Weights of a small transformer language model.
Size: 14 layers, 3 heads of 32 (1 for keys and values), MLP 384 tanh GELU, 2.28M parameters.
Architecture: LayerNorm before each block, learned and rotary positions, biases, tied embeddings.
Each number is 128 + 24 x the weight over the matrix's rms, rounded and kept within 0 to 255. Layers, rows and columns count from 0. Numbers have three digits each.

# layer 10 MLP up, 384x96, rms 0.213, rows 168-240, columns 0-95
134140076165149126125140086128152091146117149168141102097176117149122129129167146080108148083159106076174125098103157141140128170094151091171147056111168088109135115110161129146139138182174137158117144120152120163127117112113200170140096143156132144070136125184112106119118075127103112102
114111109101154165174206177182107136157150130096152122142128105123075135107128083109174112115101122126081150102149107166159105140150129162140119087119150167126119183099145101098112118143152135081108104097168090095143138152091105174154122102108107088157102124121142133100077118126139127134
127153107160139124139107142149151079144146142113136126170166150187123126129093096125146147144128115117123132147114118113129129150132124114128182157119137111102123115151120110078127154195141105108146126169112094169120161133123109173127109052147100153123159131096104153138102099105091092134
173109113115159088177173109117123095153135087133183139107153151162112148096081127127117121111091054153124119110084135195138082146086145130165184076115118138097118102122099098173118110155147193113119151164096131105143077130079160155176153117112082168120127112113127161114099134137108141120
136134107121131151128141139122150135139143135183107096127135116140109168133137096117155127143129159138133139139111120138132106155107140120125128155117114135104154121137131128124112146119122141114087131138163142113112100156044132124147137128152089114118152133111152140155140153132135096131
148128133146090135220104099155103155132076113130143131090108118123142135126148110163105148093138089150139124142123123162130116116163120130173136150125115158118131134118131117135141113130136146170119103116138128179149139133148130179081086136136175107158130132089087075160129084154069106080
161107104167105094138181092052144120117134110124144153133114148169154165156077153121133112095106110161131060154155101124178128130154125140117189140085150112069170150084147098161156091116190150097140127107184125158046111138120147111110116121145092130122096118098141136155086114130116147156
128142116111113108130123122147100118107159107158164114124139113115129136125121128109135144079130108133098149151115132154104132123086145122118150133122150124143095104110133103137150140136128149155153140154125103101151133119134105169121156118136120146153140131110127090149108148144138122167
119145142107115125122145128141140160153161131105133168112141118129120156151082112139163160133154114138103132151127123162106143142135102161148128161137128123185107139143133090092142151107103111138112109124125095125130143125147109119134138151161146124087145086129147114126098146137120137135
121111147154148109149110140122125160165119130100191123151139119120096092147142149131132134069163143156130165109088117100124124118124128134109175098095093072092110126122134144114147131136158128111123097107133119161123163142155073114133167111175140103143171107152142112131100096140101142144
091120120102143135162095135094127114154110118155160105119113103099113178142135164122110126161140120119083101119144093152158123180131122095146097108134107133110080088132142075109137170182133163136128091146117160112152161182118123130119101106142171164110078097114129126160124155107152122160
139115130127121151133153148099147157131117125147098143115165148123129105143141156123123149151154104146087118121142157116105140131132115111126154129132142110143125108140149100118120107119139146129120095113132135145106178135137131137132155120129141137089134128135104117146121104135090161082
165118118109156145097163105117124136127105109143136138128124115139139087113117115105128123116162134141128147135137190225159090127136105107157149147119165144069117138155098119137148131120145143137132145155091142111153135129104104137135132123162079137143141138113071157133120085133120131051
180087119104124129117129125111125150103125120138135114100123107131109128121105129116147109113150133132109111112124098127106151145152118129116128100135119124138137150145121144136097115135142150149164104132141130117135108118114151104137138126098134136130120091147126101107142148122138176138
146164103140141094143137126099112066155126093140149098163091156135140113140096136096186160095157136142152070130105126129138098149106159067204178122124097109131122129107153131139161126182126137175118131109136108152143160152078129144065131100101154173141132116066147090161087157142133137118
150115111155110124124135177106112133125146103124126137129131124176153180145194103104091117102133124093090135118102126134132145179118177149141144129198159155116103148142060104146115108112135116146176115086131137105119131153104116112151091121111096116134138112094092161154122136120132089122
139149114139139126101125130091128141144101129140174123113164058093121148162146131114066127129118172134126144133086144114182126074131102121156160090100102116115102132098143167126127115141151099133111119088134097099146118158186089162175160135185120145162129081073136125141076138123144112101
106112124095128135132117118154158162134114140101114148134135132134133110103131139090147158116158129136161128124159090117119108086115129104142127161092160129130109120116116112149114145138135135128128110126105132122158129157101149130112165138130104133139133125147133085131164140156068158145
168104113130136146085109092129157099169143167166152151154150148124089107163147097143119145135136182121127120113098186138214116126174135174134094154082109137095089127126127144151174138124156110126136096155136087076093097125111118130109195136121145142105129078090148100110123144160127135177
148161147134138154109117156113142133124135123143127133166169176102140163148158093134135159125123150156082130126130157129108148133131113142102161144136139114112142117176101104079140117128139137167119119128082129109130111123136163124146100137110155114140138154133133131162120112111119156144
127141145163152109100131127117112145134134144106168139087087103152119107133123141098100127114125132089146141127144158168133135104101109162138129100094124125140129131137149151134102161104160084113092151137140139113138126161151115101143152112094086149111120140134139102097105137105125127134
115113130205136116124184148151110143121116124145144121140124115119122127150127131117140163144141135132111098091104164077145113108153132177110152151140126140094127097115113123135142126150115112129126111140105140160163120158190120099116144116093122091136114124155115118128111136095098097125
157106115168128150158155109130107087136128148156128136137103135104116138094134084188136149111117155114122159131138117139134147167101157165114118097129137101138095165151095090129163120156074131144134125135158103108126138162131155133089134105125136140171135125125143100141112122109126094165
150125129108084137134152149126125093123127110121095113142118113137125138142095172132138160140136077134086122157120131113130188143132138147141123114154121126129138162129093117120120133114121114126103110127143116120144163136129154120134141115132133100134151140132112144126161146141155155142
146122095105110186158138112143150149126140154167167096153075111133143119128139120084098122139147135128145117141183117136128158144109125105124130155112109101113129127131157135160139141139119123102088128136172135126154134167154144121166106110105102119099113140099138149152120098122137119137
146141140152161124138132088083116146121083094124097120124120116140107124103146158133109100083103143137086148127155104136093088165141147108107144121171130126173143137080156124147134167160185097141182104149155110134155087154139132159118120123123146137123105097156123158148087181138140067108
174150113151130135121089167124140141142169117103137129149107141141104143158161120105139119163174103087132156132133078132142146179134111106121116155118145112109131160168094089131119141111121169148155124097077095067129118135145138164110122166111112091170137128114116079159116137141150109098
142176129115114112163162143133112129161117139108137154123154088108166121114121114153116147101133094135130133125152133159103130124147089130153136111151100106153119135148121079144147128128120119133106109163153135123124087124139123112099139168118142154128092113119135123111133085141152169151
157169094112141160121114127125118157088108152138143114135153120115118111137143132126161111113153136122143116168140094131133146142172131152137171116128111101109108095132107132087125163135128100105147151104147139128152128136073109137183114094129129122076106137127126089156135173157121156148
160134131098095103131101134154122125113116116148130129103102105179131133149096129120083126117167125125110088099140083131122135160130127127119135165126140152143152148141127154109139133147156144130134113145136124139125138131121143141081167120112144114119135138123134119135144137120119108173
105131100116137159169124116126116106153115095107102124087117138141122159104154107128125159103141069148191153142149088134122133140147119103194156147097112117128125129083148123111099150169120107126156117139158120142141150160091135098179125132155106154141144109132094118165129131111108142169
107095119114162162128061140095141106142184129096130146133148092116140151115166140135104161115140097110157162101127159128170097126087125045147114110135125148065168179139114088095098151126152092119112141094120152104139108114082109150151095142092124144123123102135113134135100120095154112140
148156097138128133192114134156129087141133171081134116126094129093111128113144113110123124096182143159142102114110117162122128133095096143137130137159151179104104115121119148142159168174081163103140097128182129120114113108126100167157157135130158151142104117147132121143140138120157085132
160104143143083154115085113120158088149161114120128209155136148136072140134099082126104121159116082147136196139158140143139103154120148205187170138115134126153139145158142160102111100145117117127116125148160133103137106106134162129076135128118134156153121154079119131135088146108065157120
134134122124168133149118119134127138090159109154156101133134123124153115172094107122145126142142096078128124091113099132120102116135170122126156106126153070121088157126166113133124141134128161133108123143135090103146119090127130133141136120153132144121160066155156145151156142136099138112
156192142173115125146180155125157096135106084102151117146109182140068126085084092129113146114152152143134124096139123152107138146152145144135129113127134119101101098091123126143173150120133153111105118152149153136118120147082116085111145135125111147108091160092150107160141149101116121157
089153118120135156115150112130118090122113141123179117132106116147106131124134092106136099081147143171145122137147090108136138106151108108143131147102135121099110088135094114148144132110133149132127125122124128105139157149079102123095108129138142123154128145112125095112123116127102089123
106123123115093109151112107146133134129138124121122141106116093111131115127223167102160149161114122126109157078144102138140110117141146110112130123113136153130130145122142104096136132118166125153109127112132121146100163153079121108130116151090147070148148115147139096109128151129128173111
164163151156141130173135158135094165130109111109134207141165112141112145137129143165106114133127149164123121115140151126137127153144136162117113140083140120075115130121101088113164138113171107104172129146167110127095119116101112137092138112115101083137089104141119101111122104084061144172
105149081128111140150133072140099169176091152177134107086124132148165154096137107111132124131170159135173088132137132103132090150142119197100119139115140142082156074179099139112164153161130122139128133112110168104172107153154140167115126132105111089107137087122141131140114133120137143174
162129122102114121125107132157121125136129134194156109119120144061106122123177150135141149171150102160145166090093147114109144122153196120134118078123111121141097108151092100095146169158170142128094127110136096113133131097130160168108082085173122119130115097089152089113119093095072121142
126141129125125096129122085120127141132124135090175151163107117108110110091107134121106178115173108105111103104155140133109131125139133121151129142115114101153170116122114109107108102123147080130173130086117101145127160095140104102135138072097157101129121167154144123111134111147132156126
151140141190122148142126123120130106157119122120174148122118122148126148121087119147124100022142119109113132149113140136137108133098151130143132133105113152101140135077097168097130088168148102165152110134121135104156155154199130107093104068130109126153107151113151090153125064156093110120
150127139150116142088145110128135165108168148165133139155126107106103143134156146107181148137117122125113122132120131111162113103097134152136122116092099130156091147159068117136119133121114166105148110170098116110144136090175137109145120070112107162101136134142167096174112155175100110120
135157141147116107114167102121113071134156164088131158109138101116097138145097159157126128093112113114140123064108128110108132085128096141127154107124178117182139117106109151119140131118140116118132159132162135137141139139171127128120147129103129164126137178094134115114119113124110144138
150128105132116134110129120099142113170112133109144128121129133112123139172170137149147091127137131145173130102123131122132101116131129141136115123115113116189100074116150130112086119148131111113064132132157164081127125170139108163092088139133163126131136078126117083155112053133144120140
144141127170136127177137112135103123079094094152107157172120136172105122133127129141130078131114095218153120133145130135117099131142142166119167129057109115134122168136121147081125091127147095159109099155155109152097137133120157161119091113114128176118146135112097166133112099096080087112
163155139152125154085105112161116159157122129087110145146120090145107097147120161115143139090132133126152152128114101120084117081108096146144143113114128145130104129121120085126112166161146161121160114182158115139115120127126103112135134137148091121140138085154092121145091149072096166126
100119108126142164112114113113110134105199143117130158070148077128137129164115155111158147126126108171127143143123153148118096082099096126134148109099147093136108148070121136120126140129137156101115117117147112145147167090113110149131117140099132161127148173134134124143142171125123142115
128147123163144130143163120087127115139132154161118134145135123161129110130135124119115132156129106139167156149136109133131128126120164119164130117123131100136106123109109125125136160109125154153147096069143141121139135142091106124131108143155098127151121134116128109097100107124123120135
158129100152139145139134131133165107149138145170141148124134111124140137135118146132135109096141098162120095153123131108140154100115128118139137128122120166089135117155121118110100138104137155136132117120112110129103143092110122115124090116139169111096135137169127124105096130111141156115
132089109129110137145082169109163128105118150149119121140170096120144122114113150122089149124177114122148137120099103142127147119120145135154132127123157113165150150133114094129121155114118130134109096109128106162155122095166144083133125128139118132120140111131128154156122151119111126146
144122110170100121147123137088177113156107105144107165138099154112118117146101150117157133083147144092116080122135143141102138098149151131121136170125096126111146140148158100115104169088129108166160099110139110098125117112139107165100144132148130159164134081103117151142079113122100148142
123139137119104122143141118116145141148154128132153121129117128125102166120112110136093106130150132133140137155105117124154113157124109129140169150120133165126163099129124119128128153128141094111085140165136104114123156102146112129121103125120110119118093147089129142139115144119114092143
107120077152097154128135111116108094118070131173151126187092063154149153141132176084123134148130108129149125111088140140112115123108142181123139147119128080110116149115086134125106117138133084139166140127121089154129100155136119105119108114124146113153126114161106145132087130098109124124
152103127127085102130168175150137121154143094107119163146136144124171124117143112135129144131144133146110137150148109137138155108089128123141134168132133149142132105147136159114095148125125135132144079122150108132094151173138103144158126082147136113131112133112098094125117105117091125158
118078118124110141144164143136127113139138094151124094135132131130130152125145122106131136125139119132124108082141113130110110140102098113157130134101156104141171156114125153121108082125121124190113157150116145155140120102086115123148123127147105183134123161135133151145148147147185142097
150135117167148131128116108136140113115109152098169136085129109113082142126190129082145171148114105159137126106128157123140136126086137147153196105148107104172137116117140125075145129182102143165130153108084138114133149126118160130084099149127121119139111142169127116127098171140141139113
148117137108137108140151112092115139090141088130121126104159115131117099141128115119111106115148126149137097160173100145114139159146124140133159158119121146154149103144116125116134124126146144140161144121137102142138117147107116130141131105138139125143133102088100109118155099117139153116
095133128133126102141133104098103142113134104172136144161114124097072145117165100090160141139123138104122117100177082159142161150106134112127134129123080134148131164135123110150107123145091110116117122103156132139189123146113147095118104136160160178143120121094118150171115108125113141122
169129128103099137139141144076158139150121099140138094138135164146119150118120144142122105122166165091122096116108144131116110157109115138120138167113151120165109119100109097090095122119162111169177105111134127148111109152102144139141172155139125135127112115125101087136158136132146151096
134131124139143129139156123125104088141184166086171130135073118131137142097125138142143142167142107137133148127145139088162119149120117101168095138091107138128141180153107141135126140169134200109157132118105153073133148089099146071118068099118116121137124117141113127164134085141150159077
158163115161142129146134139130149159087119075129123135128123135091112137129114111120157144137112112103127134141122111129127124147151111117139147139110130160130112129149147121128101126143119149127127083119144139114110084121128113125147119080145151169091131102117091131114115109105133160137
135082106153121169153162128129135105130148140078166141088139136134122216140105099124056118157130127095075101095142172162097124148084132117192141168145116124120102157122112112105156128204131077155168155153185076163151113112116178137086120094109187099126107162097149165136101122128119117143
151087081139119152135120140110101111143092129112138115128190142131138170118108088126123107142148147096124156128141132096132135151143122116126140152111105161117159102101086172099160148112171112142145150159106108170110104154168135143049100124107124109101124164068111150140115132131140147107
122140103124152118145187133105136166108091134121151164143145111103129081116133140137145125193175113134113117137134131097115119151129127146156114170102146153102120142207098155087123115148158161097139108137113114134119078101138126120136115107128061113096096116157163136139171100129157151130
102137125104106125108112145151174131156105158158121124144161126141096115129161111151131127116149121153120163136105106117116122141115125126130130154106162141143156147145133109087118139134124154101108098099126136159132134103148107112131109122124094136102135141131127135104087139110063123134
129124111157120137142079124144081091146108131121095113124061092153108123116134111116126153156116134146137187142073140113108115100091160107152117128111130100130083103163137202110104174117207154105105143142136114163110105109142136112158092105154145136114117108129105092146091171082138113132
109133132117150137143134136154146156118145137090139151138126123079131114079143119141114139092066125151122077123167150170186150137149121143170167166138108093103139102095109088117132129107152098156084160111165109083126163171124121141172151144094144102150099143109109176158132130181121073165
118121137119193137149160108159099136162146168130146151092152142080119139098144163129160190119130142130124096097130107092119111106147118099158100145148107145158118141172078121147130133184105105103132114137154116159114113121156081158121082097082183160109090110145121103115120172092161144180
137117113156162165130157110147110115154147133119101090103124086113105148122147120133119135121134132171103120124134124121138115124089149123152170165156119150142172088088102143136115152141121141094117131115153154125106140113116131128140119085101121119108141179082095145153135118155160156101
135136118126104129162112141102105156125126075107106151125125135115119148111124105116116150127119120164130131070159125137124119122138096123140136100134101111126145117115154129123130143129131151144083125168153142092079098108121118089151171160105108153131134152138111115118105135105147129119
080155096118104154181083142138138138090087098165121100110099123126147143156113091113137145183148081161115128080141138086104136086120124132147099163096152123157110138148114145140102108146112170127109165131149135111137101144109118105101129096107121148138117160147137112132132120132153159143
# layer 10 MLP down (transposed), 384x96, rms 0.207, rows 168-239, columns 0-95
134139086118118076129117103124131145112098132097155144086091151124161144090073063124109141095189178092090158122130099130114114136167108155105135146121147075147104112116123116134141075132173121086105140129205129094162117121141137134141093077168113084164036137186102131186073137182146151076
120068150150127175172151168135071169082125157135109101205115129120126098162126021128122128124126122162102132122160119175152091104081090157090111108176097168091092139173182155107106152168131096047184128083154083097146124100071148127140126088102120121111174145127135166141115145121103171149
088110134141102144099133130115103117155138049131104102131141108185116122150135096126135135127113113127101132072166153092169160161148109107159101122072102094110096162131131123130120105082141092121149114173144142104092108143146140149097099131104183139167130149145097150162135093112105130095
119219154133125152145076156139096129200144121144115118131100124137098165073087126122097203125092180126113184100120118096151132065127170118160124186141103153158081079142088137146164125122149123123205160122152135099105147128142140079119150135150109160142133082074106134095088084149103160126
077107125121141118133159122093130148118090103124124090120099136159111100102097122162116092139104136123133161120130138099078139106120138151124114119150140145137101092126126139141110142118092089109133131136088100146075126103142114157126102138123157091115121108118156081141176094125135113099
149115094118128157084099088136094156134100092114077089136162094143135126148146131102142106166102133128117109169148111121172149109157156098139062171122157121158130126114124084125157127084134074122149137123124144100068137101149177108124138124131138136135099135169103107107127100120153135158
113100135144077075205110129168159140137158088178158160103084137178159101152098150070153082181093127121084138153100087145135115096115118119108191101187160155158136188117184048143147132074151124118120132118160098107043175131092144141133156183120136110104133119114161121134121143150096132127
143151141120121136136094143082111152128129151123119122141128137127102134134131156158136121140103125110159122126100166104128116137142117159110155112129126120115112116102122112154120118151103157112136146099132146125129116120135163103109126150136097128123071107150136157089139131115134144113
141111104145118148168095118125129093122124126108148117122121137134157104122213146120103121161090116112142144104140123102152100132153137104128121114134134096117160105145139142144121137144074131116111133126133120109134120109107137071138128154134121146164101117135135125122164126140131148111
135114129104102112117138144145143126079136151097103145129154169155157141122126089114140103171094126131156146120126125129141176153077136113118110112114133128163151208106129094142124113128203090153127139148114156108111129114075086152125126134153102117139161109134169112115141106140180153186
085119077143127106152148103092113126085138145109120128119134143116124127107117157145128144095111088155130090168132118085154096087128113081149129176147134158100178121195136105119122054105160149143169140142151106156111164137086090149147204164114140144101152118123173150136110119146099118085
120141105144132108134133114162124116112092142134144128108132134142138116139131110135145137137110146111143141116152131142147104141127134125138106119127117111126130134099099099148121133127191132161118145095130143126150107111163121130113101161087143109125114127133193139143105118111145090124
077156133129155119115120064130123166095139134097092099107122099161038105137155123119105121118138117094151130160136169133174124108129104136122140144120109134162089086155079145163104136162138138133165127130143122109107101149141147122098122148162135125154094146104102150146118110083125123121
103142142121136127110112128123108121178123126139145118133127121094132140111105117111147130131106175118119099121141165142123099134102135131136111125118161121133148094135108118136143101125121119140153123150118113117141116133142121126135095144116115136137116130110130147112110113123122117122
133123177062162112177042143099042113103117134121099070085130151104145086088183079097087143155083123181159072142152133139115110137120171141162105139143132126162111106078168112141158144112168079109138187127091111119128161096114134101153099142140140139054142144125126099091134153140090162131
143100108139095170097131131091119125156149134159130101111146125100114144108122124136074163108084207087080131085114100096143124193109133132144137165080140122116130090155098093168138154105120125139134141151075146126121161120122110144114160133132133149136140130110161138136129124141149124148
095120132122143115124134127161090125113139110111107123160094122136080161166143099118119116133109124121148152151109115121149134102160154080138123094164116087127175109108185093140093122145153086159116117072106110168076139125132165204159163157154140128122140118083127158126097108107095180103
145125129149134112133128128115098130142132105132133131129123122124145141133137107116137116134113157118135122137159165130130104149108128147135101109105122124131144141148111121138142114138192153157133129126135125143131099140153122152125124127132149120120151123121120169118129125112153105126
132107081141135143128094128125136154075109182155092110151138140165151101141152149151116117158103136197155116149139147116136137122088094143077121106121144167116065149102118117143056177137153121113098122146146116120163140121126109124143111107147109117124112092168071118151153203188162175132
141179141107143116144139127103139157104110157183129112163123149130124100152077146150133126126121176169129109124125108101081118113133137141116081110189147134129137141122135148113117104143100107140174103147110120138130113091156123122154130121137127149157116145118142099123138107152128097149
096104117119135118116102099103149128123127125167123123150115141118129114121097116155118116146104137135111148121114107126107140111133122094126152114107095121126110089119119123143099126141015120094145133128118103137091119104130131154113121136106143126114112125107131080149131119149076142118
133121139125099126107136111113121121130139153167142097167122143148151144107092183191137136124115122119125119134119111125104118129088120066137118128134137099122159118162146120139157156139151105126122098149114102154085111117117134134149100124147134136204156104135130131165110141155147106148
108138131120179080105120160151170178089099125166093132139104140148132118143096129101138103107140137128156099152116159168146108094145103155104103147150122101142115122142141116137138167138146137118161141121155122119109145120123129125149128120123132128150130138108084094091126122137134132076
136127134140132130126103128128125105142109121123152124095133112129136123118104121133138127157117156123142131114147168145126099120115131151118138122115156148150151138138105139159148139136155131181133127131124132108131115131153109115126109117090122124110098118133116161127105142118136119138
121108114126131112186113141132122161144137140129122131128121113119149096129082151143162102123104120133169133123104082129142152123121123140141125138197113151113101131131172128142125123082080151099150155112137112146074121119106146104122173142146146121194144160112145082138142166098103132132
112102117115134183144146096155128126137080167101174158128129190149177126129180145112168099117105165161101149107131093105097121159124125095118165110166135131190137114121177104150110135141124136153120126129079120177123101155131127084115151085126072131154138089141138082112153141126154168141
137146145130170144120074111136103153117125117149107120191117099129120094151152129087142154105146134095146151125107127153143145121156106111117121146123086162111139129120126138117138114126103121100103179137139150150101136155113108141139145140116149113127128123097153074090168128101078148144
135123151107091104121143111147135148125141107122098132178108143125124089139069180152115095146114133088131118148126133126134153118191136118107131152117127105130087118122128111135142165136135122133157130121133119134079137091111138131121127148161085082126151143139148122138119120144116115155
113116125095096135122122130100152139124133163125115135196121114135119150127104157153127129156113114117136148109137082137130147113125115098111148134146137157117137133104123107079149132126032137114104135124146133144112174128129145095134120140133119125106134132141096135114165145104107123127
125086111144132105141124141125164117148139112127119108124097142114130135111147159132143121132099138126114154109133130109118090107133145129111123132111126146174138139128114089152131125138152112119125107103161138144138098105136127147138124147104101137107132109121125122126145103138134111093
113091117106143199140111118139172126118122133151143102112128128138100124133135146192071167132128082168149142079098117095141141112123128076116128098136119157123167146136119095111095158140049109142117128133143117097106137160125102170140107118092099158106145123124116162150140152163149102151
099137125076117131163118161125098160143106138108093152186127113120088108150104092110083165152114165142094128096156099089141127112111136155174074128131127124090161161120152161117105119143119087142057115128114148127120152093114152115104153078147133089138120077120137102091127085083103097174
107112138104129128123106109133132144083127106135103124128106154128088142129094131102151148115120165133119130131095103135123107100114151122166146131145119152124130163152133110106111099117074128149147137162099147152151142104116148144139123131145149130108139163128116095160128108163165117083
100161180101056133125107120105155122130111168104131138086160145132094120151102212140133088094135155115131099104098144127141158126130159154168156122130123126116126130130114140124061101143122160112169148114087129114123146118174112145192106138179157141174128131120120145115128146133167157110
130097140112144161128122130121128122160112132119132140159117137152136130112140161113152157118106110165115110145132142133141130139139114143139114127106107160128177166138088140134134126133164111136126136142158142143150119146135114122136117133091117133133100132110132135120108115148147114156
101147111109110077138137095119162116132136155114133099135120177144095150098106116106133094104119151143115108099100077149116187136119155112119151112162086174147134073042176149130166136142099119116136111135168152123101136110116137089139161148123122117143085117123138087127124113157129137150
130104133142106075149123130115136137116107130114085133103133125130160130123128088132130159155133144109128118104134142126130122139117143138130118117111128144138127148138127114146115123106186143125133123119126137138117093127129133129129153138123158127095124127121133105141100127128160140134
127086141109165138123142108112125125120094133158133135140108119133109189108119122132148142127161094136138094120087099125114151156107099146141128144125091117134131116131158138118111138135068106111138124143123121131125130119135112138161140117151137140152126143151138110156153109123104097121
091073193112123094177127126098146147128121096195114172116097134175135121110155136130128111129096110163101132158131175047160128150120087136132151140134130127146143121157122152115128112116162110080113118095150120120136124089142165145120142125190146155141107060103156100146187112121117133118
118119153126174132172085147113110149111142101123104114129119145140086140132122098131132126181110139111134139124125093082097145178164133136107102097130146129140124130136151105106067105099144105110040166115083139153180181126095174132066086098152186128101081190125127113115157124159122141127
159095147137102131103159127139117097118151117161125164106163114140187115111134092113125120119130173090118150082079126143158127169132168156150164135053190158101146096097092112132152138177136095100122097122094148097083175074115163097100096173154094148141140094100117111119125078111154111127
096121153150122148151130121112134095099098135123097117164129137164133113140071125151130108154102144163122168129113142118143133120131136115119173110163142144144118125123127138140177152146112136096115147149144171127113134140115140144110102115159099149132116111131144111134165137116151110119
125125095099110130147100144108115147090060185063133118121161134156085089115147137153143080135130155150112124070123148117080178096112210141127093145149147090071125129099158108145114153115120138122163140140104129084113101137131096120152142113139143160133119136150094078100105141136174181121
096121145154189095105112113145110162119125151106156153139119102141150137097178156124133112100156090099134154129103165158168100164151124146131123132139131127136100153128151158133109174112117109136128120136185103123103104107108138126120097119123109151148097098126118128170109155148090107117
152094134120132106136162095122145112109126073126063155162113152114153133149092155113129112161100137176164135141108128127130166120171150142163131152160133141121129114099131141147094122106143123115131174123141132114136144107088113138155171160120114129102123144134128127131123177137073092108
109141141113099149114100105129134145105086092132144131104153102151147088108131159148151103112158152111142087155131127184106142160166143130120145158099152131118139088152143180070173152117114116161141124117091125125125128132150116127136116130187122116173118180109127144120139117118155098118
133120172129105097151130140158125128153115121115159134149144199178119154141117109078121143138144127147114141128098082051137138094113169095083085107143082154124089151077135106136092127113098114091074147111147155127106140136093116125092073163119148143127145076153122093130106139108192082135
095103141128122113128131123122181145111094089122091140156141090155151125141107168153134141157058092123154132150097116116155138122129169108092146112175098115112095166136139125161162128121132129149104127119151127175108125155148112109140133149119167161135136154117108120150121103118105097144
135140097147094099144159103157147140116078124130129095115146163149117122094117131153122142096119144135141127136140117127103123155099124102107114116138135108133118089140158121102137109153058109149108085138115097131119118136140140113140127154171152114157106128102133114146174120157157143167
099111125132143129158091128167100116127106126158154107132104114102140113125105127124123108133112122140136126123135168147107157171119108113128149117106121161142138099113117124138175130102122119097133123125150127104120122132131099140138112156100127121136108173111102146117116123107136109156
089126133136108122129112134135135129110130152131120107143122133139128138141106153153154115151108131125151153142122107126116102130131119125128101104112114135111126130136130128131134134161141153152126113119101132160122109155148138155149141132157154132134080122137150154140107108143147144138
124116154132132147136136127103118120128098123109125148086166108122120149127134122136154135120104161104138137150141128147118133114127110145106159146086116151146124114139127137128125126126196141161125136147105121138137138147145135150125133125137147116110114133106149162125105119149145126136
089145121152149131117146156139111130143148131119143136149113109144161108105118129167166109140149119118150100147106103144153142111146131135115116140162130139132123125109117129155148125156185170114141125137180154139140162139142130149097163183160138134132097101141147117129141093150141115122
150111100120136107162134122103132121110093116121128119126110132128126120123110134150139117146079160104116129129104146127125129116116135141125137111108119140112098079132130146121128111107088130147123119112154162138128101114132124133098116138113129109128115127141156147120157102134107122095
126172135118091104148110124084114155120175109141156153134135089166138102078137136149094084147063083160158184163101145136097143144122159143130157153103133182142128168138118132176118151119141170108128180145109124132122129153079185139117148186115143152114109100118136118130084138124094152096
151121089108162133143138162114131113120118157111140126107120133102140121124100118126147111157088164125120121143106148116149123142127141130130062095110121107135110151091128135111137109131132113162125138129118126126125107134142099129152112161116113118110103162137129117136155143134118108134
100105130111157177108092082114107140140107129151081105115127121141142100145076134162120155136121137139131122161127106144098129114173123109112117126150115155145093151133121121128147147139109117122142081126131121126106140121137136098167130105107122131163122133116140138121113139116091123152
136126145086098123117144116149135172162147110115137128087125119145108138138139149151136098133103118124152138152121113131089121130144134115112121165147144137159106126106141137122113077180045095124148143127093156095129165128128131122119108100118128118152125114133125116102117130128144124173
156116120124126088133119123119154127158128169131132139151132145109162141136141111143134119132098150110145148105143165145095108110128138141117110125104141117122124127114120112126155131129129122150150118117119110122107132165120109146157133146111137132139156130120121165111144149124106163150
083125149131137097124163158128154125113124140146150147138125113146125109095151093176145148127148119124124165139088166135129145128090111132105139122109159125135138087141129160155160136167137136118095132178093123085106122113128178152168136161096088160123121137127116123114135098130159123128
113130131126124127118126150126160123119114145122124171112099114115127158128164145094106134126105108126135110108166175109086139080091102133089121116108137119140113124133121130139111166104089124119107115152075131108159121135123124139134141135121143159137160116127116153115119135099107150121
137106098125150102154123123110134126120121138125113088184100138157104104130101096139128130154156086125091193103131147118094078136146144102168077126170124145148152108109165103085161183135144146085139151125112138087127154134105178108166118164118045098137138146121140128129186104089144109097
126113127124143126136137135150090136111153144135107121148116116123164129118128108164157066131128136150150129128152126134142104141114108167170121130117143141106093124135120135117141132066064114120113130112106117113088148139131149143118116124120131117162109125145128146081111127139121136107
143103065171150119184231164133144184112140048103088124213108098128119119124119136156092064178125106177140141093087108168118111186116155115205143135090115120105137091157135073112093152098089127144164168165119166115174142126119132111126146125082151172110178162131046115088089080089194112123
124112118071103084103107082128143122114102164130132118071153158093138125160172124097096117151151142169127141094114145135093133177101141124183087146130130108086137103115068181108126124133131131120086161143101136160146095081149093163169130128124121142122131143115148137117068183097100182110
161157095130127138159127119122143121100112149088114109134080138149149123157131107154158131105128095162151207154128157136132139146123121110171122134175137141185140137136201095124095104167111156096147144079196167074123134150158134157143146163107127127135159150075117122167126164110130099103
146108116127148106142121131112115126130129117129134123120115119120160133130143121150130143123109149085156099126127173105133112121123142137132116116115121129122114135098125121122117150112154134135116126152118107115113128148136130151118117155128118132097117122124150125125111126141170140122
091152126114087133120144086117142087112159120125139138172106094123110131106097133115140131109169151090139157116091132162146121127127140138142162177166132175131129087168117141203095176135091130157154102118152136142142150125139155146117117168150139117158132132122126154128104071106082119092
096088131093122136122131088117142151127135098114074152131145102136143112083176149123123119143123132124121165120085160148126155139105119094168187117125131077125094121137171163133097092129111129146143175141129103116151073103094119179164169068032117137110102135138184120134142138127145102168
109102115136136119118171115154157127151168089107137138113119066133094137105125134144150102136117111103148145103088152139116122109124113125123129086107146142132144092168125084079159182078148127127149127116146101089134154172144122119114093171110153163110136101131165144122157135062121122138
133105116121111103120138168090122145107129109136106157076162168134168107135114143137098143157142120167130136122143153095161124107179135127141072137106168080148127092140101143129095096143103153117125150112109155127117158098135097088119129149125147124141131142118138090135098139120126133175
107113137110132148104148126168137135122108129134145114189153120149121118081098181137124136135118120083154169156141149123102153122143151099156139137164175153143116140116140158116125130122106112132165143136142120133107129110155117147142124145151123130116106144102145112129131142126121147138